python train.py --num_hidden_layers=13 --hidden_size=640 --num_attention_heads=10 --num_key_value_heads=10 --head_dim=64 --intermediate_size=2560 --vocab_size=50257 --hidden_act="gelu" --norm="layernorm" --norm_place="pre" --norm_eps=1e-05 --positions="learned" --qk_norm=false --attn_scale=0.125 --bias="all" --tie_word_embeddings=true --parallel_block=true --init="normal" --init_std_qkv=0.0241 --init_std_o=0.00472 --init_std_up=0.0241 --init_std_down=0.00472 --optimizer="adamw" --learning_rate=0.000435 --beta1=0.9 --beta2=0.98 --weight_decay=0.0 --lr_head=0.00486 --max_grad_norm=2.0 --warmup_steps=218 --schedule="wsd" --decay_fraction=0.259 --decay_shape="linear" --final_lr_fraction=0.0 --batch_tokens=65536 --max_seq_len=1024 --doc_mask=true --train_tokens=768700000 --max_steps=11730 --dataset="wikipedia_en"
Each number is 128 + 32 x the weight over its row's rms, rounded and kept within 0 to 255. Layers, rows and columns count from 0. Numbers have three digits each. The size before them is the row's rms in percent of the matrix's.

# layer 4 MLP up, 2560x640, rms 0.0523, rows 358-444, columns 80-159
103:102113108109119132188133179141103150120049134135120131150122126098159174173151170098146067104092154119107093150121164133183140154183160149185182122094130156101105119117120132102122143131142123173127074114137143136203182096156135113108106106
093:083156129189150113131136159131137143162091142073119128192149074146158148102125089142097081173137116085120154077130114162147124150145142117094166123096144171154100133140104070193206143120104135122160085120124144114166185117112166109106112139
098:154129114134152143225106110169161148162078154104161122144190082142111130113144125118157153153111120117109133133110117090154130119164130140132147120100121202124118106161148133134212137164136186145110133170133182098124114127149108142072154113
082:076121084091161143110130210102125143121143122109059149146083120113096143132206082115134145187071109100121155102151113147139111150124142081143152155137157140185134117154124147113102126047097142105149079090115165129165198105155075150174144101
104:062100130163179091094202160159169197073053138141126147124097106115112167097096133146145123136135083123149136118128133154086109144120172150160143122131178153124113134144150133116155153146115087135148100131144162143150210118061141072103127124
103:097114134129163109086170140162145153137103162124127172161116085126125136149108174108180177140104203177150165086144104123190168164122193123163110171104141118149122094141070107062179164169117139190112162137138127120151117138116104096089166134
083:065129147157148149118183146141160196086119107117109143134121196117146150150142079104098128095146098137158134127066151119114137103110158102046133109132139104154085120145152148103140129110134135166146154118125086137173151145130129161188100139
098:076107097099124148154096165156154253127110138185134114118135098137106164124138130174116097154071180107087227171124128125124123107078140110172155081054113122180102143128109121124060125079113139146118091105134219125107126116177129102116092149
112:103102131111136158159112148130098137122107149113070155168148083147148147062148126082076146169120113131124145075135110138163128169130163116187141121111117180148063132140147102153215183106084129117176117112135174109178133110130126086089127141
097:099183138157145148131170115119120157125150139143118114057167081139128117141096133093106192159099111121120145163125144175096106102160185114063183073085075155193130162151108152152093122093127099190165147117124101143105144129111127162183090135
107:135094160111144165094131103144183156090089113123145111126157150147104162225129189106109135132151135152096149124178148138244116111180118147138102093083149148116128087143082055161199203129134215115173106134135155170084108099138088106097136144
098:097116122148174160177075152147133168053102115155127142143167108132090140123167142101095122189144098106139157104128106189157117172179109132170170101122121179121081125093092122184114104131127139107134123057133223115146143118133117097142102151
107:139153137126165137139168190231154144173117135157122149108106147108175132098095081068121151123129109172139140150151181154099110083143103142134142071140060124100090116099207133140120145141131105160165123122135102135145195179142161053130092075
084:141107168116160101146071096119092155072087145118154157053139137073188133126145115099135062086090166038168109124075152141059166119187114153087159076143159181131082134144188121160140112162095129061163132154098110109153111143167139134099098085
103:116077183132172123162143141155209159126143136079159124161155122115172129111163115101073045098161100166180143123121152109193128166182170122149193082076157177146150172166131055145120119101112107101181146117122114119176134113105142140123104100
103:038134104114108144149119107159105248087130185143144152105155124098084112185158154109112198145112142125159123100109146058145083105167173115120159191128119115089077142096113105131109106102166143125121154123136130093139171132057099124078185185
100:078140086171096102113122157097124153129048142164145115160082116132133135167101114125111099116106114079084138151111127141116117192190103154152101163109109139116120172116125107124112131148137132156130101104131116138086156093124120058150052157
104:111074100157098147153153136131187163098158144109077116096170111096124184152157161106098106125147086139133129112130140085078127154145115093131099160097165143110130110141103104153101158124150115096217088166120104094114139095098177091119148126
106:117102050122186109150109172142147132123050150153136137129079048091135140155094135073123114105110134184138134147129089146207131145083179077167202085138180112112109097124084153134119155106129114121122081068137143114166242102147088085100134113
106:090111121163159183148127195131120160123113134089108173154164130095114173093158141104115117127132126117125185101130112125142126160149118118180138119130134171134105093100110090166187156123111126108193096094097192138191148061131133094138123132
095:125094129091153138125128165143091180097106141063059157086154116157095125157095122118131197142137129093149128124090058162046146163154199082108177067183067119203139072147143103120156159125109141105106152089120153087142098109152122121136149164
107:099106111145112143144153178151138181122094138127096165121167106143100146112122157121118121162113097086145143099111170119112098126141148105104167084064129171143104138122115056160167118117094084106165078100141178120179189107151138074127116135
106:157107183190115131160122152245106127110092137142126105186149153112136119104091132113141111183105079080153096191151181172097127130124074118114091155137079138100100128133118085148157152091117121065107108184119116097110091135147109133086163164
106:161112144184110141061179165164133152149176115120173167099118107116139111121183187086138147128198108081166152094147116068107114211116094138107195182019114114135178114128127141131132138119115144070137114119129132129146129111077142126095158112
095:128117137161082124174157138106173122163151133097099161109175125129177171124124165077102106082104146109134122142088142115096135128148146071076188083090090244118066105105094157201118111117138097139186101141142131125165113102120128083104049096
093:059068082125107153140153103093242210115107154035129146119136122140175100146089128072032213140163166185152140140141190158154138179082163089129122187140095048136042155135106104123106186099103109108168136114117114107148128123117108108120102137
101:068090141091151088166137151096197131156131115085152131161172127125115159113120124131099103105125124158144178122161145116152123180104160224173134104073125132122109184167089106053160097135108084130153129112120139116171182113119093137102124137
103:116128092176114161120095135096152122132067155172125121169166074075108118134111111135108131160105139067145144148195168135102108116118141180145149148115153131177109090150134089159106091116120131153141127095121138117099111112099090135105116150
102:125112096160133131157135200145126210126104146157116127153159113131129138061144137097095091153166071115146169100102120116167119130138131129126165139115128164121089141108122094130168192072092118123174101098115176147157207127139151089115136142
086:113164121183155103110129129147212070135077120124073102123199067107109139186154130123118149166157090112173106139141140118180140099195101235056144124110104102125137151113186093169210122128126106163204124139125127111115113117092121100158166057
081:151118094068173090104105189074110124091174136171078152205176124094120146168140095127193149158137076085125147133130128127109115083092154138156146168149143070096119145136126123082088092053161110122137135162119150115171137147112130183146132095
102:136156093146104096057107226154099183156097146127139142086081043126226124109092119134135182083121111132108096114164217162136123158131136135123156075112073087113173137140123133193101122115147144170130129092135108120124131151120135086111143115
091:128097147194146114134139133106148135143100124090167134101171103129140120098099091097094195132077097131156149132157120177048130074156158096115128116119176127142158153128087132118142189124105093197091126093113151101089109117121136165180085173
107:126174093173104097098157136108112148187079105201065121137177069114139136121146113103118174158114108112111111095130159088152140153112161116108112164145081096151115156128094151163106124110122169117119083115128137100157109122090116075086153173
106:109104114145181103118095134133189249153107100150118123151205070094117170127185122104139195141137100083135209048128158124134123211157167134090206139138141148125108123112075121148159135110111130102118107101134198134143131126136113111142148153
103:146114037117161125103131130122102181092093142116138155134114152129055146172128111104131211074173167092113127117084158119163133125101149095174149162109161182112151073122078105125131088095105143125093129080127100126154141146145097123188158167
097:101089060169137176141133204128160157145124127136138151123214117132113153101163176127083133147159072109150130079100102120199101146158122109112222089086146157142053132127119083203158115103095151066160119083146160120226150120138100110143132155
094:058108085139128162131113167190128155141161186094150090186110116108112135146132120132054192163117135134124157141174140081103135168073168102113115193138096064091112114142142185115182097117138183152133116158095112094087099094164168147072116175
120:117094149146113129141166182122079171101119157097120150121137132115109145124115165046125106197105158118128099156150134130053129185080193093151090136167159123158093072137121108129146193114114161077146125129123117095139137126110135073148101139
086:119187174100132151139146125186130167187150122101108136125136065134140123082165093094081127133079078096103073065142146133122157091181073158159127126119100130126112154121124130116163137067137102123117163120116165122146122132149098128137140111
116:130027119198098097090166097146115130171103141123139113181120108088165162163108105117121141205125091145124164112090073123156136145147096088163114145107156107102082124169106119165183163173142131109172074124126206147140147090144152109117151142
098:075156033146169124129064154160163169111084128176144134127124113109119133187104124163099142155083159089135179116127175145155123124136156141176090131171156084138096081115114099142158107120121124196147119075143145117137166143123128106146152174
102:080133085141148136155155173172117168102097152121129177171132067105093141110154161115077089175139108136131136112147142189148133126176152120142138107076145098137100150130094096101184148122126100112128082119119182100190183119104097087154078096
102:183166091145125085085157165142142082166058115082161118133153124112148171119145200044169161103125160129153116102125157137134120091158103102116145086054107149112076146139147113135132172145110136157143108104148182139146132098173165094125164116
111:071104091192102200094129165117168149137130130077134135125115105120055170134124142108148112189132103140143131091112139179139116111128134103119181121168141177120137116136155122137132138098149149086181106154132175139135198134101127082169084106
098:112142026149090133090143098150097197118156129091139151134190064139121129157165153091129141169149142107098117160120163171192110161130143027112090099089139094133078140131116091108145232092094174154110137067136151128111112115107134154145108128
092:062122065142172121158141091141137150110145140128129148180129116124120150073131107140117127148142097112098182152142119151154132173122175151095130124068130085168147150161137081077152120087102125174129110075148164113166149096142101095093131138
101:112157147120085092090085075175109148103128145112136191109156141143089131126133134109139141120143130091149165127114130184077110160152154164130186132146133109123058108133143101151101147054109123114191112096141168132158136146103145135158104181
105:061134128188148094081060174109186127129129122089082138152150093169184138176083127100100108112130141106117103107190133155143111148094087097184107088138148171080162199136129106118143121078136122112131088128131123128102122103139048086120134116
098:124141098170099074116134151187136080153100126172133117094116140097175105103168101137169127110121125095160116156121191125108108133154116121123223176176114137136113170116129146140085083129134160060127115098162110134198163112101126074113123099
102:089095136130104151120191161142113177130119135110149153174142120104128180147109123105066119067099140163167145086114083164165091108116156113164161097123088205167142120187138134163110183096102115168152106143150194132139196117108083159136145124
100:048052096078140134152073121179190122132168129143154157113188073131119116116156178138058176059136199132149093090158177135150107158099142162144141135120147144122135137116147164103107099114122146177151130134128123106137095164173117090158110176
101:117166164164104164148152207163104155076187125123153151126100136112148190112137116146097084132143061136138177100145158144118161130186109075137189074104129125205109139132111108130149163135103101127145083078135104141170199116084138103089123108
102:061083110125095180139142146172170196138115141108158135120114092109066136099212139062125127142142151130111140125133123153138110178125146128147181100094134197151108174131080116113131132127088104146155101057118169121158162099126150103127110157
101:114112151110172144132134101121108130132128120115144171129205073119124194199152125127133131170160097156152111087136088143157131128187122124185125109108110140128133136152178078175142200121127159078149121115145173113136180125072129097128156103
093:157164134137101123203114159132135159130117120161109166116139095138103133044125151074108150138098156082144075146107118140032132050158176095120180098082133127089048104107124168152126144143097087159123172110134156138144133157114136115105107109
108:046109133124101110100163091118089137101149144187123152096132055123109147123145127076135139223146101183151143114089093165120148122123187093194063092135174093108186193148092163108154169126090137095190089138136168134124253086141142085164134149
099:087146114149192148148105101117144134060136121153087137124144106144132157112156139141131152162044121132110170117169103177145149123138138135119096093076128071195142151124111124120137145063155163207140112119139158096111097126145056137162128181
111:118090079175133192140142172159130172121145154099086142166170095102093135133171158101130112115150130115124170114080095105107121135131127128094174135056125125111081104130088080177156146105113110114149091107126156162138200123137139076101102171
088:117167115116221161123091123194157149112123149064117101148156078134115187124141121141086163154217068045149139172145190142099116100132116145117149116118062064148122128130107145121115076102111085140179127100130121113119142152137140115084084114
097:107116095163104154165145218143120111078089142120181155136143125133124149073153136079114127176184146092118137136180146120191131090122156119153185148109113163145122123119062131170142140146082141133149077078113156110155144109120076113166111152
102:122113117145102111109151185089166108155067125125149177160117157135127136127076150118110119115117036078148163154125130116067103137108155092144084095117138197148156150119082113058097117103104128093167105138111190131126152101118137160156114134
099:140158124195159118090101123180149143129119135144127094174143110091140148176123086061114088103102080092099161145130150118144148176157094135156123150142084112087149116138134131071183120136121163116142082100120166102136142061114152146140127207
092:136161097110090080162156149187111181148098104159125156171146111131112138110170117134106126103138172119138144117097173090104126127115159088137133148068105172168117100146174124084115156127137106168128111079154129102128091146118121147126104136
096:131113082112161161165136181120138175108114138074173132175166063123128187052172127100115144152147083156138193118104166106136095218147109061103143115115157153164114104130105154132171111136109089138132117099145142104193198140095146086113129160
111:107127170150157149124136160117117100106172153097146095155159130135100110139063191060181156091073136105155116111138140136089106184143154127140135114129188108106153194127084128070145102033137119145164098090155197114134163089099151040156115123
100:087132138167088112147123139176161126117130140156131133154143094083090121094092162101123157123153155117147110108104125136102119095156127157157139125115121109132052121127122028149167159141074121124155122153093088133129139166151140118160106132
098:135100083134106094149141172092096143139108141145082129146147125167114129102138127124154158149114146127096105158170151147102102097117198139156117073063186136110099109122090119065124171137109072178119125049131175147119186097125100144120114112
095:120114137088171088143110150111079178138164110128169107106154143151199127020113104100131145103105184142122095061091116114128102197073152070125196152105208179131113090127170112109144151125124065163115092084119157130160190151149137090145075152
103:061100068204127158156170111124074139080080119158141139145153146076148165188138137125122129158132171082135176134099170121127131160064125123139133179135100101156138151097100124108112172135134173071149102052135118128163153109086107123112095182
108:152157107128168116110150164182191136111106128116114162175139142150081158140109153097151187146125078164173141192120121148041115061143105122149155118054150047137110095153073140126170120129163155120117125097152142116102171105132078142167146092
094:121153067084152114141124163104066132095046144121116143171127145119138107075128150069133120132110149149079136167113158120149133143105197077161185144136139122117096097114104052147093126156138144142110100126150110118195116152102139118100091087
088:125113116109141141200120139082147149153117092145096121150128085108145137142160115080102136149134072173115145105137147114127111183101174047081126080118162133132091141115102055131157130093102181131109107118163207141105113131105167106146135147
100:118105106121147105118144112119173128109108133154089114111169136104053161073161144076083070155111085157124158122085124126129135146186139101077179156130209141102084176157146127125185140118147080140135099128141200118104135106134164045147111128
083:113151124091176125160120128137106176131162167164146174251141137115122150112121077119108171138149122088147161116139112111180135110176193100136104165132126171138127121145125146118151156099134165132120114100116179146181156121127098179151097104
106:131153143138164149189121178211120124121120137152104109106125080117129145146167151114140090172140095096104117137106099142096110105098096107117167110155166130132119143104115126124144120099136126107151084088165159072166197099151159083119105113
093:101123140112140129158165175141138149106138119131143144178172059084131157106099146063087118153097109099139128131094080120136127157144165121144159093036144198181097136123107059151171143093093097138182118068119137122181178130119147133091105181
109:102070135154120174119161141117159143143128116055163152105127106143173119114079134111101085127184107158152091164089123112152126152092124149150113049135115183079140083133157135181132126128106124086175122169151136099171106142160193108108127143
097:090129138124097131146157165144150111115135136164102164153135143153137171099125145089137128116111104139137182133153117120136124139085171070094169117095144167115099102129094097108105112166079079095197120116133211120138195076119171096100103159
112:170135101132129064143169106083151122109172146075083106181176129154149125132094117123092174183094166068117143121153184136096109097128059142119111103152136104129125121112150153144077101155114112160164125122122151125106137109112117126131087131
098:103148101166156112128166194084131155098131151128155091124113110123136159100144112142135079106109095144115155146153074126137127151099101131151137077083160146110211110109063125105122143126119090127199133078142220121214147114149142127158104161
096:065156129127095158186194139158089107117102105168172119079104126088146122165121151106126060131098080146166122160097123147134119102151109184057148117056141203155142149113083151167087055170053125030179115149123100110164166139105149161140055121
092:124104161183140131106217194075184124122136148088118116154171088110130123183156123112139111082111106138176187119126114111118138156159164131212134111123103198135143146118053078170087121170099153070166140183137165139145108121142123124169102147
098:122188078115086154183122130132107112136078146170130150190126078153132129117158078140097134200184107124146131163136117116166125182147188168106118063129169107130066117168114165106132183138146118122178132015128146134158188125082139149094072116
092:168177160109225102178143119128142118099160129108085123169140116118118124147147080143108151156167077083130139117112107142117133163160154119139141111090098120152124154108143118159111100111098162092200109127128097108134128115139147111155111080
104:107172143157181061175091146135131084076183123154119129157138076135143125114145116068155147200072105165130140033120087032167129122123104102104159130109134140187147122113159165120142155141147105107157144083130210148188149133109125098127069137
099:124105153149134154185188116112155132144097122130097155174170072104131159141136186087122115174153104102179167128085127154118121146168149161153191083135151213165110093095167112111145120140120088068156100116151234114226180110150158097149115166
# layer 4 MLP down (transposed), 2560x640, rms 0.0363, rows 358-443, columns 80-159
106:095114138090064117112117137100186191101109160135162154116110148186125109151158112144109135200131131115153104130124101147166089199106195151069134085183130123142143114123146105119069169158127118088118150154141129126202147136133102118154152079
083:106115147144107096169153174113144185143085095121084109210111104065139054115119166107101109130174097148176196133109143147156125143101135109095181139114109163146115138102081068162163183092122101144130202089074152104157216139150116143135136182
103:144121118165118124105095114141087128156142133144135127130107113178145115086142130132163150138133139110153211080128129123125111126133194134144170088164100061141105091107152143130068104083156119122117164082127062163132163098166070071173100162
081:134109159121151109212147125179087080156142115100202098062107156160188133162077170185149110126088084143166117088133108165069126099169153119085141100118140170084138077145118093125121170153151127160155191142117107115139134137111112173093097176
106:161112166123127156140171155167173093123162162151122120097110173048110131115118146087159040092091180092138094190169090100071105134155106152166120115124160116124077109141157128105103145094075065080122113091128174122141179162137143132142153133
100:099146151151146145156139140125168122145092126127161186170134088132126104130122074122122118191176136117103156154092101123143140144088157095076055070105109114152082087166155173139153142174108142132161147118116193137124137191112183114173121141
073:154104140178083179132157188149155120060112091121117129124192136101105142123117118139112174112092099152172121100094104141115159170110153100119111198095116122075112102117113115117147135130137176121095150105140134135098077076109070100182156115
096:156123117167109138094152108148131148100112153117131125093153113119135101103132124133178169107178087140126164095135173126128096133084095131079120122100113114123115153102159150091098124161130115138119157098096121097148165126179102077161138114
094:145105145135179114141161182115135183148144158110201093232166064145128091056137167136120137106145101143121144116078136063115063089161140101156196098123150169152101135101149118146188178093082066131133177136103147114143169137066105125128099118
098:112142119137089034106125151142128151080115115152170197107127148153106175143106162163105165124110146082110152147196146144143092084164156151133164141149114120103143073113115149140111104157118066095054159104134133110101121113166133095149183159
106:124138124072159148132136089152162166116183127124136081156060150179139105154107080132179141147070115148121104114071100065149141117140104106166204075099101162172141103136154131115155158118077105170126147175123150127131090112061091168135129087
082:100101095141125117183097127141151187118080065142116142166127076075086097121160139075098150153178097136159134139140118171135163178148146107092185163110148183118092086119146097126185159108137140142103125154097182149170177166168143135107139184
131:174146109138106152158152117198182076174149093081149100093122162130191105133086162153081155116143112087128174122120117076049166097193104152116174146112129157142170132083164130118184102136158143131086123153133091176104118106142139121119186116
085:129112147084148140078133155123101198114150071171103143095149124150134140156122122087082186146133107062129181115147138108159125145122156106105114148111089091145141175134172100161091029227178135123143127167118158148100181152149099160127154127
114:178133175165156166137112189158142168176107123102055121107167147179116143144097063128083181168154158183100125122100135175113093103151065104143130143167110153058118098094155077145152125178091120145098158155121136095066095151128160111071130176
110:169120124114117165135128197172151102081156139101179119124087116118190140092116024096190104125116110060128142143125131148195146109046108109106128065153068154168138138148168149108136137133183091158160146081129153124184100148147130112101088113
103:107085076141084111149111125077079126108106154069175148174131133103140116103150128158128107182089082160136130093122073180132142144183087164122096151136136069132111050158168189117131210078125133091100149132116141153140155111086128139189033104
098:074173077123104136163133102122158136177127087120105062206123148149132069120113106215095064169174097150154132146139089091142067046120068115140139083162102114142133165134112089145147152066104121135133094173156105162153116109124125183113143157
108:132123101121151156116160176131054143070142129084074145146135119114092114157151093145152112176127180121143119100114105096105072147099153111113181132194221156070123094154111100127124137131140157107116140148146109115168225133111154160136176124
080:131100092104108108160132103097132191149095135141123182184128070105137109095125175061133178211204140146127156097117147095143067190136181099109171137063109116101123144148101068131159154106090098166110164114102134114109149112152114109117173146
088:154079108067161133088155117062109159176124129193121126127160075133176107101133106043075124199139082219126139176106055080109135114195169099115173141151093125169112176146119100095171133113138116151117080131131132117087186145097141106156095131
081:162130169089124171152103133131164148111117067083150141195126094115146108113127147083105152125155085100153162139087122115127084154147150113112185094106158176149090153128163115160161156112100122146146144135097108113214135163145182144080123123
119:210086136175147162177058127140128155078125109183128156073151178125162090175118136120137093124124114205085089057093147102156124100064187164140122156128169143090139120192153150097129147085102089156131148093108135144150160104121158135153105160
104:108119124106150148136109126142126123134165135141146090084125121173130141087153145159167092170176137143106065180130122093073115145105185140121078103115135119105141135140140176180110074124085164073132200165113164159169125092127188131096111073
079:081089145124106146155153089075154110029123142148118158101143128126198126096120163125112100155143126139131105124189155128198088129115110128098098124108132135167122105158131147160113126091167186147142120145103157112109138094116113159164116171
082:191207101137108175205108158167126143151088176109148132132183129088100113139102138177111105124083140169160157105148086092090091098159139117106099092113131156106094121121110137143197084119122137149120152076139164115102098139099117165137133110
112:130102126137113099149160141162068094100095137098118189107077164111097124100089118154103117155083123136146131147122165087099108179130121149135129158158124084138087119123124082133091114146161121136120071131132133123080129166119078098065107042
114:094135197133102130204167155162066092077108142072073118118111184132118159094092163143156039129102110158142126168077085072089117116129176145122158120148150121098094142160155115131140170112120145115117072186132133167159169135194170090073166103
075:143137145120120118111133097177106202092097150097129132143108175147165139091136110131113103187175107124127163117109111127185104140099113169137123119165114166146155134120185110152114160082196033122095115138063112116082161182119150121139088149
098:092156086108128117172141087094143073158092099073121098086031149149183095174146149108127118107131164172155194119122118141142154132064151145137124216116179082097127159145092155080111167155098151146073151170108150092160133131102142135133131106
098:121104136186092079108140097171146124139138113108167130139052145146165161115118140197130104056119077165145144114127127111112131151127129115125163165130123152056130079144146171161083127152114109117129199065124137079144136060110168110091074155
108:127136192090118167110117124134101063138103147157109154227133152112107108077092163068130143133126167093146131120131127101075112094147117088141070058117158172065140083127137098157177121088159141051106144177141121156155174144140104092030156095
091:102092079130119117043092138119154117099137136187150093139193154117115140111110146131143140152085148110147109106100135176148123157132106126116150131144123060070131103124171129083091184091139127101116154097138117137147129082090176115164130168
114:159107143159057134124081140114148099104133081114140145088192117140145179117156133166158144131155176138125121143129077183168086126138085132067104080125096153089134125136124237151165131150160067164129140151112101097089111048106110124136118162
114:122097139161122132189123116127135157128148099119173109166111114093182089125141149125097135176146143112145201081130186094131100124119161157109199174156131106175118114110113073166153179124129135134115126132059089145120169086153130119107148138
085:158148112062111109118132098114132182118135151161157116166121163193130115118163170177158176148133111057140121137151139078188106157135090177112133110099102147187105119127139127096126133117067083116158171107140130135141146162188095133144142069
093:071090140156049159102145167109164165126118123107183139154165071060092114094153106114085121168164109126150205102098093150144114145159140138097179136120156109140071120102151110165129233056111131152091153077113101121145177169147130134159113178
112:184095166132041097150128097114139181169132123145122149148092168136148112149087094103094114137126089143179150089149145079144115122191114097157183116122177152187176164091156122125150156108096093068096135120135110159159173084110100122128130110
132:096124076094102098089127118111053129098166155124126164195109186097074137154099159149119181195098141154129148092075099098068110155134195203136105168161109031103075095161103175128168183100141149147081158087123149096142139164151149122091134167
087:135171141176169095082138131101146151158124187168117120126165094083074123081174113098138201161129149123102098169125127156095107077154133062135115104091174082155131121133143182141130077126165131216127124150122129146106147122115133117157117158
130:133125109151146159158087180088155132114126139120058108121090117112183124080109104093080118126126139112196109094160084155168149131195177123147200083222092156131110125099171180157136109114093077108090090082090060133077122135059123129116103146
079:118061145116166105097154164114101070060175142149159118172159113164093122085139126158125109124132110116123166159116047127139138084155107156139078045104156115117113140058162138176116131090149157132122169090139123191091163168187157172135084128
061:143105092138122145121142083088157138125124151116151099173126149112112091094146187172132099156181106128093123183139136228133112056157080107143098152096120108165075087152105156121112210055108081118098157116140158130185140145147079059178082088
086:150163148125128150179062130087108113125160119075111094073072151142111103048135185100201173113141055153113114134076173132014167073097170153128075202130146140137134092119141088143135162072105147099097150114103155098150159138142173121171118110
109:145129127138131098085129135154141116126135124118147137129105066077176122183116118143131170128153123153163163157159119146115106082127121105216157115086091063181158146099137136167138188112082091187127175110113088106113101124146106180191116145
082:095094164118114081106104144134112139111108147113142077093155145157135100130140113099138172144115149162139194142120076174103122156089111150135137070165107129109114137104143101145147119096142138125137107070114094135133114168111148165065117135
101:121088112095132092139159178142148142130127115123124098164136121118137081085156122109160126160160154088138177090141135131165165140106180178109174100126127132139140165142085090126103179134148087113099173137099118141178217123172174150106128154
096:190082115133130156178135140094122176106145113127129140142063202186136135135099152173160154156136088125093171167099124120153141085108117121078166080177120110144132110123142125097091083158139102118155169114146141122103149171105135123097094107
124:142105140095103170188190159132090130147127145108145169184129127123106099104116122134050169096123192127104100042165163126128094200169175133167120106175108158071144089108125125091198138127102155141118098070124119131119081139133036098118166188
110:151138137121124116142102106099098139151124104113124106076107160116121126206108134105144108106120110112080080149081140137102158123160171161114102112130163143192149157150118164131098138116143187170140194115109129120150133117117095168148123094
104:129147092150127145187084138144156072171085139091147091135182134056138144141151157084123092102156152158131134118197165047062152132164068093110130117115105137168153124116119148146152071154132137132109121145127052104062114048095102128134139126
100:140115080118071170131171124117124044098163092135115142136107152128131126133159108177142078132100140156130153183101144085164179121092127117073157124098158114106136127158089119152078123124151162074120107126129135149155151153137135118143133103
096:100118161067155173109161183106148166132098106133113102189117153162159137122143151102176162105165191089127055154160124117134065118103164166118092079162092097068158102101089154131147113092159086068109198170104113105124103162108114106088150148
083:047150065108156110135142166150134179132107116088120155176181088102123098089124127107105123212195099163130137112170167119096124158119133141154136123086114157158102115092110115156155127113093069153121171105080125108155169136173134146102160152
095:149088155151105153166098139185154106158087079181111094158088152149200154110097170134143144165131122116161128149088072158141139081112147114155109086086108077146130133149146102117156232161194159155112072109075073132077142060088134159088114132
090:140145159090062128132089043142143100076160130098128144109178133155058083090143141144119091144127166064123124154121181152093126144130147130115134129114134113158175101229091090099098174073143130178076146087157166126148100124158122139070125106
118:123115219137094123168120142105145152135163110109109082146098144112190073104125145074116166092156148070144171098117137152119067136085124159142176115107172098142127139112069113191160177086114133155075129078100131083158108164179122109142109187
111:205115124136149167068156166102104108156111128114133106127153146095160144078085099182139125105164146162098145144132149134198132149165054070124054161117108135155096147118178157139129090057117121172134097092134126109124148169158100133107185130
083:049039150197092100162138167124171159158139092104140144174142098120081116166139151150149102034132200185151166098169080155096111123127209173145181144153098165113175110088157141109094114163126086074151160105039181137131140131155122158108095160
084:129080164092112141126116091118149084138104109126121104100085176158178161162099122210146072129079130123128116139170150103097120137093137052169099134101182126136103096170197049145126203145136126098119160122105166158177112115159179125115154132
118:139113082100130162221165070155144154163135123095135134147115143123106104035129110110118156177142109116124165041138175102102137126166116158106197142122127114129047152131187063097191124108128113147114135136080134135130135174173133106122153103
103:123144082133113155196082109124137103119163146099150106107156133134090159149157119153120067158189126151156128139108108087141106131142171159148171114151107088081170107069190165155130086193127081117149116170141075094099124132116137118060100092
112:098101113111100153074138132200172113166133121088158091132081137121094133164151149166131113107198167156112152137180102116136100128160126176152155173118138162076132097162147127098110118099130120087129090146151066153060180061155139149162140075
098:160123098120113134148112093128089118159110115111174139133130143095133107066113063158137155134175116104095159106105117132127147106109127157179143117138098074133121135164146164139180138118108117195105169074125041155141115185059075172186154157
100:130112072158115111180146107139141172185120130099156136180108123104129115084139119072115150163199124138154194092133137103087108162126141162122166140066119135112097097096111142157131163104117073106104186121083145086150176094150106133093155115
122:107151170110185118196120102098074116094152186150128083132142160141212089174126113130137123118121178088120156160117143141095132232136120153182156135137098133065170179122134099125178090143096134092085117097078148105116102144139187163103130134
097:168173117160136092172152110118134155083169138113083150063136100128120071148119173103128121155142120111157085128093129139146091107103113242162077095103097116092075109128180071056186159112124083098162096145142127141176160121116181103149145153
096:144133136122103134143131084116070165075156150147105162091153100161137134139073098212182112102136180122139133107139154125123087146159150115129148179093094110152061140115095096111115140160122100197155126094141129124086129102112132111090096114
093:099108185118118156105157109088117106173157076133137158180119181145186111166134120100121130051207128140136131087109106071101179108164130122147121101156147084181083160153154109127087158133152103085106083154146153111168185138138103178134094071
116:088112109131121188113151158149141118126099133115108103107090132119153101124165089144153135127110133113146173119138116179097170126120163205127125128171118087089127105182146171089101152056100151122157119067135150103130158134160138097138114145
101:107057069137131101027069157165105099182141116124158109144098152148156121129170129140148139161091111178110120151091132068150116134042215147164115068150114095070092142111141140122119137138114168137099119161141110109184113133119127212117112067
103:209160150146121096127117108115146170123122102145133134121156113111181119163097122084180110171212125125106087122128142081155166058138185138103082078114141135215148133156100103076124159087120121155126145080120135129151147132183155090098150131
085:170125116156139104043135116181114171131099144067124145147071147142138119126134109165126128093164133104143125168109137112110109154119154134103115135172108123112165095135124105111104107092114125130153135139118096111135173152180125144139130130
089:087099116123104130142180095174133134134159182145121137157084129128067133105149115134181135157126173191167158103141087114091113083126141153113145130128108097132112138094083164131155120098064085135079079136058108093141176148162151134148175106
072:156114073117131137166134160180079152120096177147112148123195152164135078068179111143114146070112152083095199154092103106115093136095086144116146121144092128133144093055120131109127138148101121143125165117100120130096146133115090107133108119
110:135144120140144118074141151123148091144135095088076088134134138147106092116063100168137091123112150152153051090123131120176106119123122166088150117202121138117102138153132087163127103155113108140102160186216083144139132100163209130144172083
082:131097103134116135184122158085132129128109120088124122221169052107117047111156149098142133176119108146147165122090151128151117147109169134116175099113140178162060152088079104139162181089075102144120182067125152115133190115127145124113094176
118:125206145112106138125134183178158051113144176118167111110195172095118163150142141133162164120118148137115136030118121164128119152142142146046124148144118168081136100072114156093164150158162114207101147132126182118052147160116150100109163193
090:089126131125122114144147154130137198123074119107149125188124137133171103135120160124117140173198130111135194107072167137103113143121176120143203113102150121124080112125125082127168159132145067118081166058128171107153190113195137112090129180
111:129123221087151130135164128161132196159099153117131149169134172145100133061137122151082132119102187110174145068125081135111134133127114113126169142146145126160139112085201110159102111134134198086142150145121139109112164148147145128137143106
094:152095141097101135135175117060130142083093062138086138131158142150173128143133132127115107151154135115133172170190130085109125147139156091076163114140132177137155085161162116182162121126119155166106138166148088111090124115085172107161146172
103:125095065116112156121163066150111078124121134140144109080092151133174142100101138112120131092114171067168138106157158093114123135075168094122117134131098188155072148123143138121103181117204122152067145124118146186131118096136098180160111092
100:072138093140079188136133139188092107170102139149103148082139169151125150089078114188117142102122094102201094126134114118111119111145143158096147168106132099104083085076168089102045127177207108132134134117139087098177121116123151126106155107
117:200095125123120109114130136106167160189119132087170111133121115138132088124109063062112076134084157124142121087157103117136123048138079098173104189100112154094089113114149069163103071164145108142091196207152119134157093134168123135114125110
101:167151120154126137139105117146164152177126136139131163156109049136113139112166113162120075129115121143092186086130136131150179112175141094185145135084170150143092126122167114105089155124168099163103132165124148144136157174202125094105139169
088:119061101136119137073124113110219134104148105162078148115149157104138101145106148149140135100163177143103105141099092153217137159086077165109136089128124118151096204109087115188059137111079104133099210113152067096153143177093148142118164121